config = dict(
    num_hidden_layers=13,
    hidden_size=128,
    num_attention_heads=6,
    num_key_value_heads=3,
    head_dim=32,
    intermediate_size=320,
    vocab_size=6177,
    hidden_act='swiglu',
    norm='rmsnorm',
    norm_place='pre',
    norm_eps=1e-05,
    positions='rope',
    rope_theta=10000.0,
    rope_fraction=1.0,
    qk_norm=False,
    attn_scale=0.177,
    bias='none',
    tie_word_embeddings=False,
    parallel_block=True,
    init='normal',
    init_std_qkv=0.0277,
    init_std_o=0.00544,
    init_std_up=0.0277,
    init_std_down=0.00544,
    optimizer='adam_variant',
    learning_rate=0.00228,
    lr_mult_up=1.21,
    beta1=0.9,
    lr_head=0.00302,
    warmup_steps=206,
    schedule='wsd',
    decay_fraction=0.287,
    decay_shape='sqrt',
    final_lr_fraction=0.1,
    batch_tokens=16384,
    max_seq_len=512,
    doc_mask=False,
    train_tokens=219600000,
    max_steps=13404,
    dataset='wikipedia_en',
)
Each number is 200 + 20 x the weight over its row's rms, rounded and kept within 0 to 999. Layers, rows and columns count from 0. The size before them is the row's rms in percent of the matrix's.

# layer 9 attention query, 192x128, rms 0.142, rows 69-95,100-127, columns 64-127
044,198,189,186,216,196,206,188,159,226,208,194,236,251,190,195,217,193,186,225,213,204,204,210,215,189,184,185,200,223,200,207,213,195,183,176,174,213,180,209,189,178,200,220,234,185,227,221,212,196,217,226,206,179,174,166,218,205,207,215,202,178,177,225,177
046,176,194,206,181,199,183,207,213,180,206,207,201,191,206,185,159,210,222,148,191,220,197,176,166,192,221,193,197,214,192,204,184,209,198,206,199,181,216,200,181,225,223,174,186,209,179,167,183,211,171,186,172,209,205,212,207,206,199,187,188,222,211,182,237
045,208,219,200,195,140,212,221,216,199,209,177,188,189,189,179,199,246,224,208,199,197,186,198,191,199,239,217,189,170,208,171,193,228,199,211,208,225,192,200,212,191,208,220,186,189,187,177,217,186,211,197,160,217,219,191,203,189,194,196,187,222,224,185,244
042,201,234,189,210,196,224,181,183,203,210,183,185,202,196,222,217,218,165,193,189,159,187,218,197,203,191,219,219,185,217,180,211,219,220,211,208,218,193,192,248,181,180,217,213,188,237,200,204,170,222,198,192,208,204,184,190,188,197,210,221,170,198,185,180
052,211,215,200,223,256,195,169,192,203,186,235,208,206,225,230,207,181,154,193,202,198,210,208,188,195,153,202,204,259,186,224,201,173,219,190,193,180,212,192,208,213,206,177,211,199,233,236,190,167,186,173,220,193,187,205,221,220,210,198,235,194,185,199,160
045,209,196,192,221,232,182,198,201,184,166,225,217,189,186,245,207,172,180,202,211,225,200,222,184,206,166,169,195,223,193,238,174,183,194,186,192,191,202,207,200,187,204,179,223,198,192,221,179,187,190,182,222,201,193,198,211,212,188,209,208,194,187,200,172
042,196,168,230,176,185,189,225,202,194,207,175,202,176,188,177,188,208,255,207,205,206,214,169,224,183,219,190,159,184,217,211,213,222,200,202,212,197,189,204,171,205,196,198,192,189,177,203,196,218,146,223,214,197,206,208,199,200,218,202,186,216,188,206,227
046,200,242,215,186,216,196,181,213,222,205,254,214,214,185,212,230,199,177,167,178,205,216,213,182,185,173,211,184,190,188,198,164,202,204,217,174,201,223,219,213,205,227,199,230,197,239,205,199,191,213,175,165,224,207,180,203,211,182,229,197,181,226,200,180
050,215,173,188,220,196,182,210,184,185,178,210,223,189,210,227,200,179,193,202,192,218,209,234,185,242,153,175,205,199,206,243,192,201,196,177,184,201,190,220,185,193,189,184,196,211,164,188,171,190,188,212,227,186,179,176,194,191,172,214,216,233,173,214,191
068,203,172,210,202,218,224,227,210,156,208,146,186,179,234,222,152,206,216,242,229,220,197,184,209,184,225,203,217,213,201,190,220,206,215,187,221,182,179,175,193,196,164,196,162,208,168,207,202,212,187,218,221,198,203,231,184,206,228,174,208,216,196,197,204
133,190,234,224,173,174,200,182,211,233,219,229,192,217,165,162,231,208,212,181,182,181,202,171,223,165,214,215,169,185,193,178,188,201,182,229,204,204,219,212,209,202,228,216,233,175,239,194,223,206,215,180,168,227,212,195,206,221,206,212,195,164,216,199,214
113,214,168,188,227,221,217,227,193,160,190,158,201,167,237,248,168,191,201,227,208,227,202,213,192,209,179,195,212,206,206,226,208,212,224,176,204,186,182,198,193,200,166,180,161,226,152,203,171,194,193,222,228,192,200,209,180,197,199,188,213,241,176,201,192
174,188,228,221,173,163,199,182,209,239,217,228,189,217,160,150,231,214,220,189,188,176,199,172,228,171,220,215,171,181,198,175,190,197,185,224,206,213,214,214,207,199,226,217,227,170,232,197,231,207,211,178,181,224,209,198,209,222,209,204,196,166,216,195,216
135,218,216,185,218,164,187,199,184,218,188,216,214,186,185,202,233,219,202,168,154,203,205,196,209,197,129,223,179,171,205,213,172,201,191,205,186,203,212,250,207,189,214,196,213,200,214,183,175,168,222,200,206,221,227,162,198,200,170,208,201,215,181,207,211
109,202,181,213,189,207,203,225,217,207,198,177,194,194,187,186,176,211,228,236,201,205,178,225,195,221,224,187,205,218,199,198,203,205,235,166,222,219,173,200,200,184,174,214,165,217,158,223,215,204,172,188,226,205,187,223,213,190,211,167,228,209,188,182,169
152,187,189,216,174,205,189,229,172,155,215,170,194,233,210,175,228,197,200,229,173,188,208,208,206,166,182,199,205,196,190,197,200,201,206,230,193,211,211,203,189,196,235,169,212,174,166,176,213,207,176,203,221,203,237,202,228,208,188,222,170,213,203,181,231
140,210,191,185,219,202,203,180,203,177,216,199,190,162,190,219,202,181,203,209,180,212,178,195,223,179,202,218,191,192,177,153,207,241,157,222,211,193,204,184,228,168,194,215,210,170,198,166,201,189,213,220,203,198,256,197,184,224,210,192,168,173,172,196,224
148,203,191,246,246,205,227,208,212,200,189,202,186,191,216,238,208,205,176,200,179,219,174,204,214,187,179,145,187,185,214,233,191,159,195,175,184,178,201,206,206,206,204,219,235,196,184,194,191,193,186,190,203,240,208,218,186,205,199,217,183,200,192,239,209
148,210,200,197,202,228,193,206,200,170,212,153,221,194,207,209,195,243,234,195,178,177,208,165,197,206,205,192,183,247,192,225,229,244,223,190,208,182,189,197,192,219,211,167,194,229,201,196,178,175,190,223,150,194,185,201,209,217,189,202,214,185,203,170,182
151,176,217,203,223,207,223,217,175,206,199,201,183,232,193,157,191,154,214,148,182,237,195,187,228,164,189,237,200,184,191,203,189,169,240,183,216,203,206,177,218,219,206,171,239,215,215,208,184,202,184,190,204,188,186,167,221,169,201,193,192,208,184,214,181
147,237,219,221,195,204,215,166,228,209,175,196,216,200,178,237,205,208,195,177,178,200,203,216,195,177,216,171,184,181,155,190,176,189,197,216,211,212,218,205,231,185,199,193,188,217,174,198,211,189,178,219,225,202,223,216,253,203,177,223,201,191,217,179,152
142,176,235,175,246,190,205,190,180,206,203,206,207,194,192,225,181,211,180,224,176,189,187,198,215,197,213,203,224,184,198,211,202,183,196,227,170,220,182,172,185,216,215,197,189,177,217,191,180,213,198,192,212,212,227,191,179,202,190,169,171,239,187,189,231
152,184,176,197,175,215,189,240,188,196,172,201,232,169,206,178,142,216,204,204,166,202,188,197,200,181,236,172,160,222,159,197,212,218,199,199,203,208,216,217,180,200,196,184,230,225,237,207,213,206,202,210,189,245,204,181,239,162,196,178,190,175,188,191,177
148,172,225,227,196,219,203,247,220,223,209,193,197,184,191,205,150,207,223,201,173,245,235,206,200,175,181,211,203,183,197,207,212,175,166,224,212,210,209,190,213,168,220,216,194,191,175,212,182,213,230,227,198,195,192,198,189,183,175,163,196,197,198,219,193
151,207,225,186,202,188,232,201,198,221,190,196,184,209,203,216,174,214,174,163,181,161,178,163,211,165,201,211,202,224,217,216,193,217,208,199,198,218,193,221,206,221,206,201,208,224,187,170,196,226,250,174,170,203,203,215,214,225,212,221,239,205,204,213,212
148,208,223,204,205,176,190,216,182,178,203,203,201,184,182,214,211,198,179,194,226,200,218,214,225,212,209,204,192,222,230,210,230,192,237,192,188,234,199,202,218,216,196,181,191,207,196,187,236,231,213,199,242,222,205,219,212,229,195,194,211,194,184,211,198
150,218,223,163,224,212,167,219,167,203,198,224,213,207,214,145,184,229,224,196,216,189,197,175,197,160,169,191,223,222,183,218,237,169,203,216,204,195,200,231,209,183,184,197,192,181,207,218,195,176,187,171,224,173,204,224,240,229,199,171,170,215,212,170,197
048,189,171,188,234,201,194,196,195,203,200,216,183,189,188,271,186,206,215,242,214,212,214,209,218,202,209,200,177,194,185,230,234,240,233,145,225,215,186,208,208,185,188,192,196,197,186,213,195,195,183,179,238,175,179,178,204,236,196,197,201,212,201,198,196
050,197,221,210,184,178,219,198,210,186,183,205,217,231,222,191,162,209,198,163,208,157,190,205,197,194,196,216,171,184,200,203,175,220,184,223,224,194,174,223,235,209,197,210,198,182,231,190,200,202,204,199,197,215,194,226,213,149,187,181,227,181,192,198,243
050,211,204,206,230,218,196,196,185,202,199,203,171,181,195,201,231,179,221,218,187,222,190,204,206,230,202,171,212,240,215,207,202,179,198,189,185,209,230,176,207,206,208,219,217,208,170,225,226,198,216,220,228,181,203,206,188,228,215,226,176,218,197,198,151
058,210,190,181,193,214,208,217,187,187,197,192,174,166,203,217,207,192,199,249,194,219,224,177,232,189,220,236,196,220,206,211,221,206,214,157,207,194,210,195,184,190,169,199,186,201,177,248,188,219,169,204,199,191,202,210,210,257,180,220,196,207,209,195,169
052,201,191,203,173,196,207,201,206,200,177,208,212,227,206,184,172,212,183,188,203,219,210,180,208,162,205,222,188,153,207,191,190,226,182,227,204,207,185,197,185,198,192,214,187,214,224,194,174,188,181,169,149,202,203,195,198,176,164,183,215,179,188,215,227
066,186,203,219,181,203,182,181,206,220,205,199,228,217,206,165,205,215,188,164,203,184,186,202,194,197,192,171,203,161,188,181,185,189,169,242,195,215,199,200,192,233,216,217,209,204,191,134,197,218,232,225,180,221,212,186,178,150,235,202,201,198,206,219,233
078,199,207,232,190,227,168,182,223,215,224,222,230,214,185,154,211,209,193,184,181,194,191,201,176,215,177,182,206,214,183,183,186,181,192,222,163,226,216,175,179,249,237,199,202,221,202,172,216,233,213,204,177,201,208,216,183,167,247,206,184,199,222,191,217
054,185,219,161,249,216,183,210,171,163,196,197,205,166,210,220,210,169,196,222,215,197,169,224,189,228,200,186,235,232,213,227,199,193,214,174,198,211,199,218,206,208,192,192,211,209,176,210,194,209,210,193,220,186,182,217,190,234,191,213,183,218,196,183,165
088,188,226,243,172,201,182,179,226,226,220,227,211,223,169,144,232,204,202,187,184,191,193,181,205,195,206,195,191,205,185,174,198,192,191,228,188,225,211,182,185,240,239,204,227,198,217,189,231,225,197,196,167,217,203,208,202,184,236,206,184,168,213,189,218
061,209,217,190,228,243,165,219,208,185,197,193,204,170,222,192,188,198,191,191,170,182,170,186,185,217,184,200,229,232,205,211,207,183,216,191,188,212,200,196,191,222,230,205,199,223,173,169,185,209,202,185,195,165,188,222,198,197,233,220,204,211,211,184,198
065,187,175,204,196,210,226,182,199,181,202,180,213,212,202,234,196,181,182,246,258,238,211,237,188,200,243,184,195,203,193,204,202,215,212,181,195,195,199,170,209,209,156,175,175,216,206,246,200,208,186,227,220,199,202,216,207,189,166,174,175,211,207,207,178
074,177,239,249,154,178,187,190,220,239,205,214,197,203,177,154,229,212,227,187,190,197,200,189,211,172,214,210,201,188,192,167,205,185,183,212,195,208,212,198,195,216,229,209,230,184,221,221,230,213,197,197,173,219,207,206,208,226,221,200,189,174,218,191,204
128,211,169,186,223,233,217,214,190,171,192,166,209,184,250,253,160,182,187,222,226,226,208,220,181,213,188,186,216,213,200,223,203,200,215,182,204,185,191,184,191,204,164,173,163,227,165,203,165,199,199,229,217,176,200,205,185,189,195,191,203,242,185,216,186
078,188,226,203,180,142,207,194,195,252,190,204,189,190,159,168,245,227,236,169,160,179,194,194,232,165,188,223,178,158,216,183,200,193,191,213,206,204,201,238,213,185,216,217,219,179,211,209,223,180,209,185,185,234,212,175,207,234,187,196,203,200,177,193,205
128,218,207,174,219,176,202,186,182,227,195,211,213,193,207,211,223,217,193,164,173,200,222,185,210,180,144,217,176,178,212,204,177,199,184,222,183,196,222,231,198,201,216,185,224,200,214,171,177,170,233,207,197,208,220,163,190,207,173,224,181,222,185,211,230
114,217,190,189,214,187,201,205,191,228,187,184,214,175,176,206,214,235,222,197,154,205,184,215,207,220,158,217,183,180,212,199,177,198,223,180,207,213,179,242,217,171,188,203,167,215,159,193,208,185,198,187,243,223,211,191,213,194,196,170,219,231,179,192,178
127,186,193,219,175,202,200,230,173,177,209,172,191,247,215,171,231,209,202,222,187,180,220,198,195,181,186,193,213,198,208,215,193,184,225,222,191,216,213,206,185,213,241,166,210,193,170,195,209,206,168,186,223,203,206,208,228,198,188,223,189,216,213,181,216
126,199,190,197,199,201,196,191,186,166,216,194,190,186,191,203,215,176,193,223,166,208,186,206,221,166,192,207,186,191,172,170,211,235,158,226,209,197,211,195,219,170,206,204,218,169,190,165,213,192,213,225,199,198,268,195,196,225,199,208,166,180,172,193,239
122,198,199,240,244,202,235,206,206,205,190,215,180,193,209,231,209,189,166,206,185,221,165,202,212,185,175,151,188,175,220,230,188,149,189,178,189,180,206,205,217,203,202,225,235,192,186,191,194,196,190,188,214,236,205,216,191,187,205,210,178,203,191,242,209
126,218,204,201,210,229,208,207,202,176,210,160,214,190,197,221,210,241,218,205,165,181,195,173,201,201,204,186,168,237,193,237,228,222,226,185,201,167,208,206,207,211,216,183,203,234,195,204,175,171,196,222,159,201,189,197,198,217,180,203,212,191,197,182,175
122,167,212,206,219,199,219,222,171,203,203,197,179,233,198,153,192,158,209,151,179,239,190,199,232,168,190,242,204,179,193,203,194,174,239,174,211,202,205,181,213,222,206,174,234,214,218,204,187,196,187,189,199,189,182,169,212,170,197,189,190,205,186,217,193
122,235,216,219,202,204,222,174,225,210,173,188,206,200,179,232,208,205,195,165,181,204,203,210,199,175,212,173,193,182,156,183,181,186,199,218,225,217,217,196,233,190,204,187,204,220,179,203,209,190,182,219,230,196,214,212,249,206,180,221,197,197,208,171,150
119,176,238,167,250,187,203,189,180,205,202,201,209,193,189,234,192,215,187,224,177,189,180,197,208,202,203,206,232,192,200,206,209,185,207,212,169,227,180,171,190,214,224,201,205,183,208,200,184,223,192,190,210,207,223,199,172,203,191,170,170,233,181,184,226
123,179,178,201,178,213,175,237,184,197,168,194,229,170,208,175,135,214,207,201,170,200,190,198,200,182,236,172,165,218,164,197,208,217,198,204,204,212,210,215,181,206,198,180,233,217,236,207,220,200,206,206,191,247,210,188,241,162,197,180,189,176,186,186,188
132,179,219,223,194,214,211,244,213,226,209,190,189,186,198,206,146,207,215,203,173,236,242,203,201,174,184,210,209,180,201,202,203,168,166,233,223,209,218,185,214,168,216,219,178,194,175,202,180,204,224,225,202,194,196,197,186,182,173,168,195,204,201,229,194
121,206,226,191,199,183,231,205,193,215,193,207,184,212,198,223,171,210,165,167,179,172,182,179,208,161,202,208,202,214,212,221,185,212,207,209,196,204,209,228,209,212,206,211,199,232,193,174,200,224,257,178,175,205,204,214,213,224,201,218,233,206,210,218,213
123,204,218,204,199,168,194,210,182,177,207,207,195,189,181,213,202,188,171,188,228,200,219,216,223,211,219,197,189,229,223,210,225,193,230,189,197,236,198,196,216,217,198,184,192,204,201,187,231,228,209,205,235,227,205,220,220,229,190,198,208,190,186,208,202
123,217,226,166,215,208,178,216,164,197,202,229,212,212,211,146,178,224,214,196,213,190,203,181,200,159,178,193,221,209,183,215,234,168,198,225,204,192,204,233,216,174,182,195,177,177,219,212,200,169,193,172,229,180,204,223,252,233,201,171,168,214,221,178,197
# layer 9 attention key, 96x128, rms 0.131, rows 36-63, columns 64-127
035,194,185,193,194,204,211,179,193,213,212,218,242,220,231,168,221,229,170,175,194,193,220,207,210,165,195,193,206,166,238,190,208,215,175,217,182,201,189,222,200,239,211,191,186,176,215,183,232,207,213,214,185,235,168,206,233,194,168,206,220,186,200,213,208
031,213,187,167,225,192,228,188,223,192,198,218,177,152,188,216,207,179,196,260,177,247,221,189,175,191,205,231,217,175,185,190,221,204,245,238,230,205,190,186,192,166,190,181,187,185,205,222,199,181,167,203,240,198,213,222,208,210,217,189,203,195,196,206,186
033,204,213,226,181,195,155,189,180,213,213,202,226,225,216,194,193,214,198,155,221,178,214,201,217,174,187,203,173,213,217,205,188,210,179,187,185,202,210,189,204,234,200,202,215,186,222,196,199,223,217,204,169,219,214,194,205,215,166,185,185,190,200,202,236
034,213,187,192,189,215,217,168,200,233,207,221,199,199,227,213,209,207,159,220,192,214,198,227,213,162,197,207,180,170,221,209,204,220,192,219,201,212,203,205,207,193,202,199,193,191,256,199,198,152,219,214,200,186,191,195,207,199,185,205,223,191,192,214,192
039,186,192,171,219,186,217,213,194,175,196,167,193,176,164,212,216,193,225,212,182,193,188,215,193,243,235,180,232,212,180,210,198,158,212,170,214,199,206,203,184,166,205,216,209,188,146,229,206,197,187,200,244,195,182,174,189,199,215,193,188,221,206,205,169
034,205,220,200,191,169,152,224,196,171,211,186,220,239,178,191,213,189,228,154,214,165,188,194,202,191,181,181,158,223,198,184,191,203,180,178,197,184,198,211,198,222,220,218,219,200,179,213,190,229,189,175,172,211,201,189,187,209,186,194,184,186,184,164,211
041,217,213,233,178,197,184,213,217,215,199,192,204,192,203,184,204,201,221,142,217,165,194,162,185,171,166,209,160,212,219,183,196,225,173,193,209,190,175,198,197,245,211,198,216,185,186,182,181,235,209,197,174,224,206,202,200,217,197,208,187,189,197,186,240
041,233,209,195,201,247,215,174,213,237,214,219,212,160,240,198,192,187,170,221,184,217,203,204,191,187,176,239,224,184,212,212,187,234,184,225,180,231,190,206,203,224,182,151,180,184,217,212,200,170,207,210,205,182,180,214,216,222,208,209,187,202,212,165,190
045,202,211,246,182,180,193,201,208,215,198,219,211,222,180,179,239,204,217,170,210,183,221,138,199,185,196,195,183,195,208,165,197,186,199,200,202,179,241,211,212,197,234,221,209,196,221,161,192,201,195,184,178,222,243,235,193,205,185,205,200,177,194,234,191
068,238,209,196,198,229,209,193,222,207,195,179,197,159,215,196,186,185,200,197,220,193,178,188,168,193,146,222,210,210,226,196,217,222,184,207,206,222,147,200,210,243,191,145,209,192,182,209,180,205,207,199,204,184,193,192,216,217,214,205,175,203,214,152,226
063,189,189,161,230,220,205,207,187,177,208,166,200,192,228,227,154,190,199,214,196,187,183,261,207,210,193,209,195,208,189,223,207,216,196,201,186,213,157,183,181,216,164,183,199,201,175,230,211,214,206,206,223,183,168,161,216,198,216,183,206,224,205,179,217
104,175,204,216,188,166,186,202,184,204,204,239,203,242,185,201,226,217,200,197,189,214,230,185,220,200,236,180,192,190,185,205,177,181,207,190,202,174,262,210,197,163,217,246,190,204,225,190,212,195,185,200,182,217,216,214,180,186,182,200,221,183,185,242,167
115,231,192,185,202,232,227,199,216,195,202,167,197,164,212,195,176,181,206,198,217,178,175,202,182,189,158,216,200,207,219,181,228,225,188,215,191,215,129,187,217,240,200,153,216,208,178,209,190,211,223,204,217,178,183,192,215,223,212,202,172,213,219,170,229
115,212,199,178,225,227,215,204,204,189,204,153,197,176,219,213,167,194,193,203,200,178,179,240,193,210,173,224,198,207,212,198,215,216,193,212,191,220,141,186,187,231,173,166,210,194,178,220,204,210,220,201,212,175,179,158,223,202,214,188,199,216,211,166,226
131,223,212,198,192,216,204,209,185,183,209,215,183,211,210,217,220,201,161,176,214,215,221,190,193,207,177,204,220,193,239,174,185,195,183,224,216,189,247,227,187,195,232,191,219,185,216,220,183,191,207,199,191,167,203,190,198,203,159,215,201,180,162,211,171
127,205,227,226,227,201,174,202,204,214,204,187,194,177,180,211,219,213,177,213,182,201,205,194,196,228,219,232,208,195,242,181,192,187,217,197,230,209,211,234,170,194,181,180,189,165,196,186,173,178,191,192,198,203,231,165,232,191,188,196,209,205,189,163,197
152,188,220,173,168,219,219,220,213,159,190,185,219,207,169,199,193,227,170,175,218,180,214,181,204,187,177,203,186,179,203,226,206,207,222,186,229,202,188,226,217,194,173,199,204,167,181,181,203,198,186,189,190,168,213,278,152,206,178,210,189,198,220,183,169
156,147,187,180,200,266,179,211,212,188,195,192,177,233,173,202,178,202,175,202,212,188,207,193,208,209,215,217,204,172,191,178,207,211,182,175,202,205,203,197,224,198,236,183,197,223,168,223,182,191,182,211,234,205,199,224,215,238,211,204,173,207,194,180,254
149,181,200,212,229,162,223,194,172,178,198,226,206,186,213,209,218,193,225,194,214,197,176,185,218,186,172,196,198,192,209,187,193,190,173,190,228,193,198,145,205,211,196,193,173,223,247,199,200,195,221,206,198,183,211,226,186,237,243,200,208,184,211,190,178
150,209,211,182,193,194,204,231,174,146,216,196,221,153,181,187,211,233,196,187,194,208,197,240,202,183,159,200,205,203,211,208,197,236,214,211,193,223,183,220,201,186,218,241,204,217,223,206,143,219,231,219,183,208,203,176,199,170,210,218,211,192,216,202,195
154,220,191,200,196,223,175,200,200,184,196,212,226,189,214,199,193,183,235,229,178,188,204,170,219,204,232,211,199,205,209,214,188,215,224,226,220,210,213,180,179,172,194,189,233,191,187,201,155,198,229,148,190,213,194,265,205,192,212,182,212,192,246,219,248
150,196,203,250,173,211,200,190,221,175,203,219,233,207,196,210,181,203,192,172,207,153,191,215,190,195,200,204,161,183,178,196,202,209,211,195,198,191,205,159,182,182,208,173,210,196,174,245,178,208,212,202,212,183,210,206,216,214,132,212,185,198,169,240,187
149,207,180,208,206,211,224,172,182,178,179,173,205,178,204,182,196,208,174,217,206,218,164,202,207,197,226,208,210,215,240,199,179,217,224,184,196,179,178,193,199,212,192,187,206,170,207,194,167,219,221,183,214,176,205,214,212,211,162,181,186,248,159,231,227
142,190,201,193,169,204,216,181,172,237,184,206,171,222,170,210,185,214,214,212,220,187,211,227,198,205,182,182,212,197,201,163,201,200,167,178,184,204,210,190,146,213,212,186,209,176,228,190,149,189,184,199,197,197,208,223,214,223,220,186,236,195,257,207,150
145,171,211,192,188,208,165,166,225,170,201,213,193,213,227,187,200,221,207,192,195,245,208,238,209,199,202,195,212,216,190,216,183,199,212,215,200,195,232,227,174,206,198,234,185,193,179,232,184,217,213,189,171,187,190,200,245,205,195,221,250,172,155,185,209
142,184,221,198,191,174,212,194,196,197,216,206,220,210,216,205,208,210,157,212,223,207,206,184,208,212,180,203,183,213,182,190,195,211,166,191,195,196,217,188,168,163,198,184,222,202,186,198,199,173,234,200,212,226,173,194,157,163,207,209,176,147,160,183,218
149,204,182,195,214,211,191,209,212,188,194,198,213,237,207,207,187,240,213,198,208,243,205,171,210,175,239,200,214,187,232,185,231,204,176,174,217,210,188,224,188,213,204,169,203,215,167,193,204,239,233,181,205,198,217,185,222,192,279,193,165,217,177,224,149
155,183,180,198,220,210,166,183,185,201,205,190,202,221,171,184,210,201,212,197,205,180,163,154,208,199,156,207,205,215,199,182,211,200,222,222,172,212,194,217,221,179,190,184,199,201,181,211,189,218,219,197,196,195,219,170,190,199,146,191,232,170,210,198,205
# layer 9 attention value, 96x128, rms 0.188, rows 32-40, columns 64-127
123,195,169,185,185,198,207,198,176,220,244,207,244,164,211,193,210,191,188,214,206,176,178,179,210,197,221,224,187,216,188,209,180,217,177,227,224,227,207,208,209,190,254,207,200,176,201,208,202,224,201,201,180,184,199,171,193,219,184,205,200,192,194,204,203
132,179,253,198,201,183,199,225,160,204,206,214,252,192,197,224,219,198,187,196,222,186,195,206,202,205,204,190,190,178,210,188,236,177,234,185,181,228,199,204,191,206,218,201,175,196,176,209,193,196,202,202,215,187,226,207,245,228,207,218,200,212,192,192,227
132,189,194,205,226,197,215,242,213,215,203,206,248,213,171,212,188,194,190,190,177,231,181,200,181,176,166,216,192,198,199,225,220,197,219,139,235,207,214,186,220,206,224,171,186,195,210,219,218,200,199,197,230,209,178,190,228,188,207,182,225,187,180,212,206
138,198,186,197,216,188,186,199,174,194,203,184,236,216,170,187,196,189,218,190,210,206,217,198,130,210,214,192,186,187,207,212,208,195,203,205,214,204,197,197,188,192,257,182,165,169,223,186,198,211,197,216,220,234,175,184,218,184,213,206,206,204,198,181,220
130,174,137,209,205,211,209,200,200,166,165,217,176,194,218,212,237,174,173,203,198,195,196,221,190,196,201,185,202,181,195,163,195,223,196,212,185,187,196,185,210,210,228,170,180,175,205,154,210,228,222,197,235,243,178,224,184,192,196,206,194,208,196,201,200
133,228,177,197,189,216,199,173,209,216,203,205,238,217,176,206,193,198,188,202,203,242,243,207,201,185,214,177,192,225,179,177,227,212,194,203,229,218,200,203,226,218,201,227,177,196,211,200,180,223,197,195,184,216,255,202,198,236,174,168,215,174,222,149,204
130,176,197,210,211,228,230,221,218,210,238,211,223,193,232,163,170,177,253,180,235,235,239,203,170,176,208,191,201,174,228,206,224,187,194,180,163,183,187,190,218,165,226,203,220,196,207,210,191,173,203,186,190,222,204,195,184,200,163,207,214,199,205,207,190
127,211,193,235,184,201,191,220,231,195,208,188,209,192,181,223,226,243,198,220,205,218,208,177,180,230,204,187,178,224,136,210,241,188,173,196,201,207,212,221,179,223,219,172,204,198,207,171,199,197,203,191,204,229,207,223,213,178,189,182,218,229,195,219,204
125,212,178,195,215,215,185,205,215,230,217,218,205,193,216,186,219,253,187,189,193,193,177,207,210,193,175,166,206,161,212,211,215,213,178,195,215,140,201,206,212,230,202,172,211,206,202,217,204,212,198,157,181,207,214,180,212,206,196,203,204,188,163,186,198
# layer 9 attention output (transposed), 192x128, rms 0.234, rows 64-72,96-103, columns 64-127
137,223,211,190,212,211,183,191,195,180,187,195,202,212,205,206,241,214,194,201,223,205,179,168,181,189,175,204,202,194,217,200,184,163,218,171,186,201,207,212,187,222,202,238,232,173,193,224,256,202,185,244,180,206,210,230,174,189,255,203,194,233,204,225,223
154,209,197,199,216,205,229,199,237,217,208,216,216,206,204,182,183,187,193,213,170,210,204,221,184,201,184,200,214,174,190,199,156,180,180,208,193,225,165,161,195,184,198,212,175,219,212,204,192,209,207,175,199,180,183,189,181,175,204,210,168,159,220,231,233
148,184,180,206,206,158,201,162,223,215,200,189,174,183,186,207,204,196,181,211,187,220,204,167,231,218,220,177,222,189,220,218,183,193,201,197,185,210,221,196,185,179,180,219,215,239,229,197,214,217,194,176,225,203,215,172,173,184,232,201,200,207,222,168,205
147,193,232,227,192,236,232,226,186,187,184,177,189,206,195,243,238,229,191,201,203,211,193,203,208,194,204,179,206,158,192,179,186,185,191,187,212,226,176,189,155,188,221,207,224,192,184,202,208,174,205,207,194,162,211,161,244,226,217,172,228,173,190,207,241
143,215,216,197,224,198,231,157,204,190,184,211,227,195,195,226,193,172,185,188,174,197,233,191,209,200,164,219,237,194,222,235,205,176,235,202,213,220,211,182,207,217,196,223,196,183,171,185,188,213,203,202,184,171,184,163,198,218,203,173,232,212,207,206,167
146,182,194,190,232,194,212,196,172,176,218,189,187,217,210,222,199,179,165,215,212,196,210,206,163,204,197,192,195,198,176,220,178,202,216,186,160,190,225,205,213,178,193,202,205,228,178,194,185,214,195,189,230,195,221,215,172,206,211,230,212,179,218,227,197
144,204,182,209,214,192,192,219,214,235,204,192,181,232,230,216,196,213,174,253,213,202,189,165,205,205,192,209,235,205,218,191,186,203,193,231,225,180,177,189,171,209,207,199,199,230,172,200,197,194,201,206,198,208,224,259,204,207,232,194,223,201,197,221,208
135,167,225,173,201,206,190,196,194,179,176,196,183,192,236,185,190,170,217,199,219,210,201,178,202,187,185,190,223,211,213,172,195,235,216,182,200,206,212,173,219,192,226,220,243,180,213,174,155,197,246,185,199,202,206,152,213,185,191,208,193,217,216,189,208
137,197,206,226,192,177,217,184,171,153,192,211,203,196,214,200,188,189,198,175,217,239,206,214,163,211,238,215,198,211,209,173,202,198,198,222,219,180,222,200,194,171,192,199,224,187,191,194,243,222,185,204,237,216,192,204,164,186,212,185,218,178,210,191,184
123,227,210,189,211,216,195,193,202,189,185,197,203,213,197,206,240,210,199,205,224,200,180,173,183,181,180,201,208,197,211,195,191,167,211,178,188,206,208,213,188,213,204,234,227,166,190,222,259,203,194,254,181,200,210,222,166,183,254,198,191,234,207,215,227
137,208,187,203,219,212,220,211,242,214,208,218,220,204,199,198,185,176,184,204,164,206,197,225,185,206,177,197,218,183,191,185,162,189,177,199,198,231,175,173,197,181,196,220,167,212,213,206,205,192,209,175,206,177,187,193,179,171,200,210,167,170,219,220,230
136,192,181,210,212,165,191,168,221,217,204,184,168,180,199,213,202,192,183,200,177,226,197,173,229,217,218,186,218,194,224,210,182,190,207,200,184,221,234,192,188,174,191,219,222,243,233,204,222,214,195,181,227,209,225,177,172,180,235,207,199,209,219,163,202
135,207,236,219,183,225,227,219,185,181,192,176,193,199,199,233,235,241,187,211,208,211,202,199,199,193,203,177,208,155,193,167,184,176,190,183,206,216,180,185,158,193,223,208,219,199,190,209,199,187,191,213,198,163,207,150,231,230,223,185,221,174,200,215,233
135,216,214,196,233,179,233,149,195,191,194,223,220,202,197,225,190,176,184,175,180,199,239,192,199,205,168,222,244,197,219,223,204,174,241,206,212,214,199,180,200,221,215,213,201,178,169,188,193,212,210,201,189,164,192,169,202,210,204,171,232,206,197,204,163
133,178,187,189,228,198,216,195,176,183,216,185,184,225,208,225,200,180,163,214,208,200,216,197,161,204,194,194,191,193,179,218,180,204,222,188,170,181,214,209,215,179,190,203,206,226,189,188,187,210,206,184,223,195,222,212,167,217,207,223,211,182,220,224,198
125,202,181,208,215,201,197,227,214,232,197,205,181,236,228,212,200,199,181,252,213,208,187,170,204,219,194,211,226,207,225,185,186,200,196,225,226,189,179,205,184,212,211,192,203,230,168,200,188,183,216,203,196,200,229,253,204,205,232,190,219,204,211,222,202
116,172,223,173,203,189,193,190,184,171,181,193,194,196,229,180,201,176,212,199,208,201,205,180,208,188,186,192,217,210,215,168,188,242,215,190,200,201,217,168,214,196,227,226,240,193,210,175,149,209,245,178,195,194,203,132,211,187,182,207,194,213,217,186,218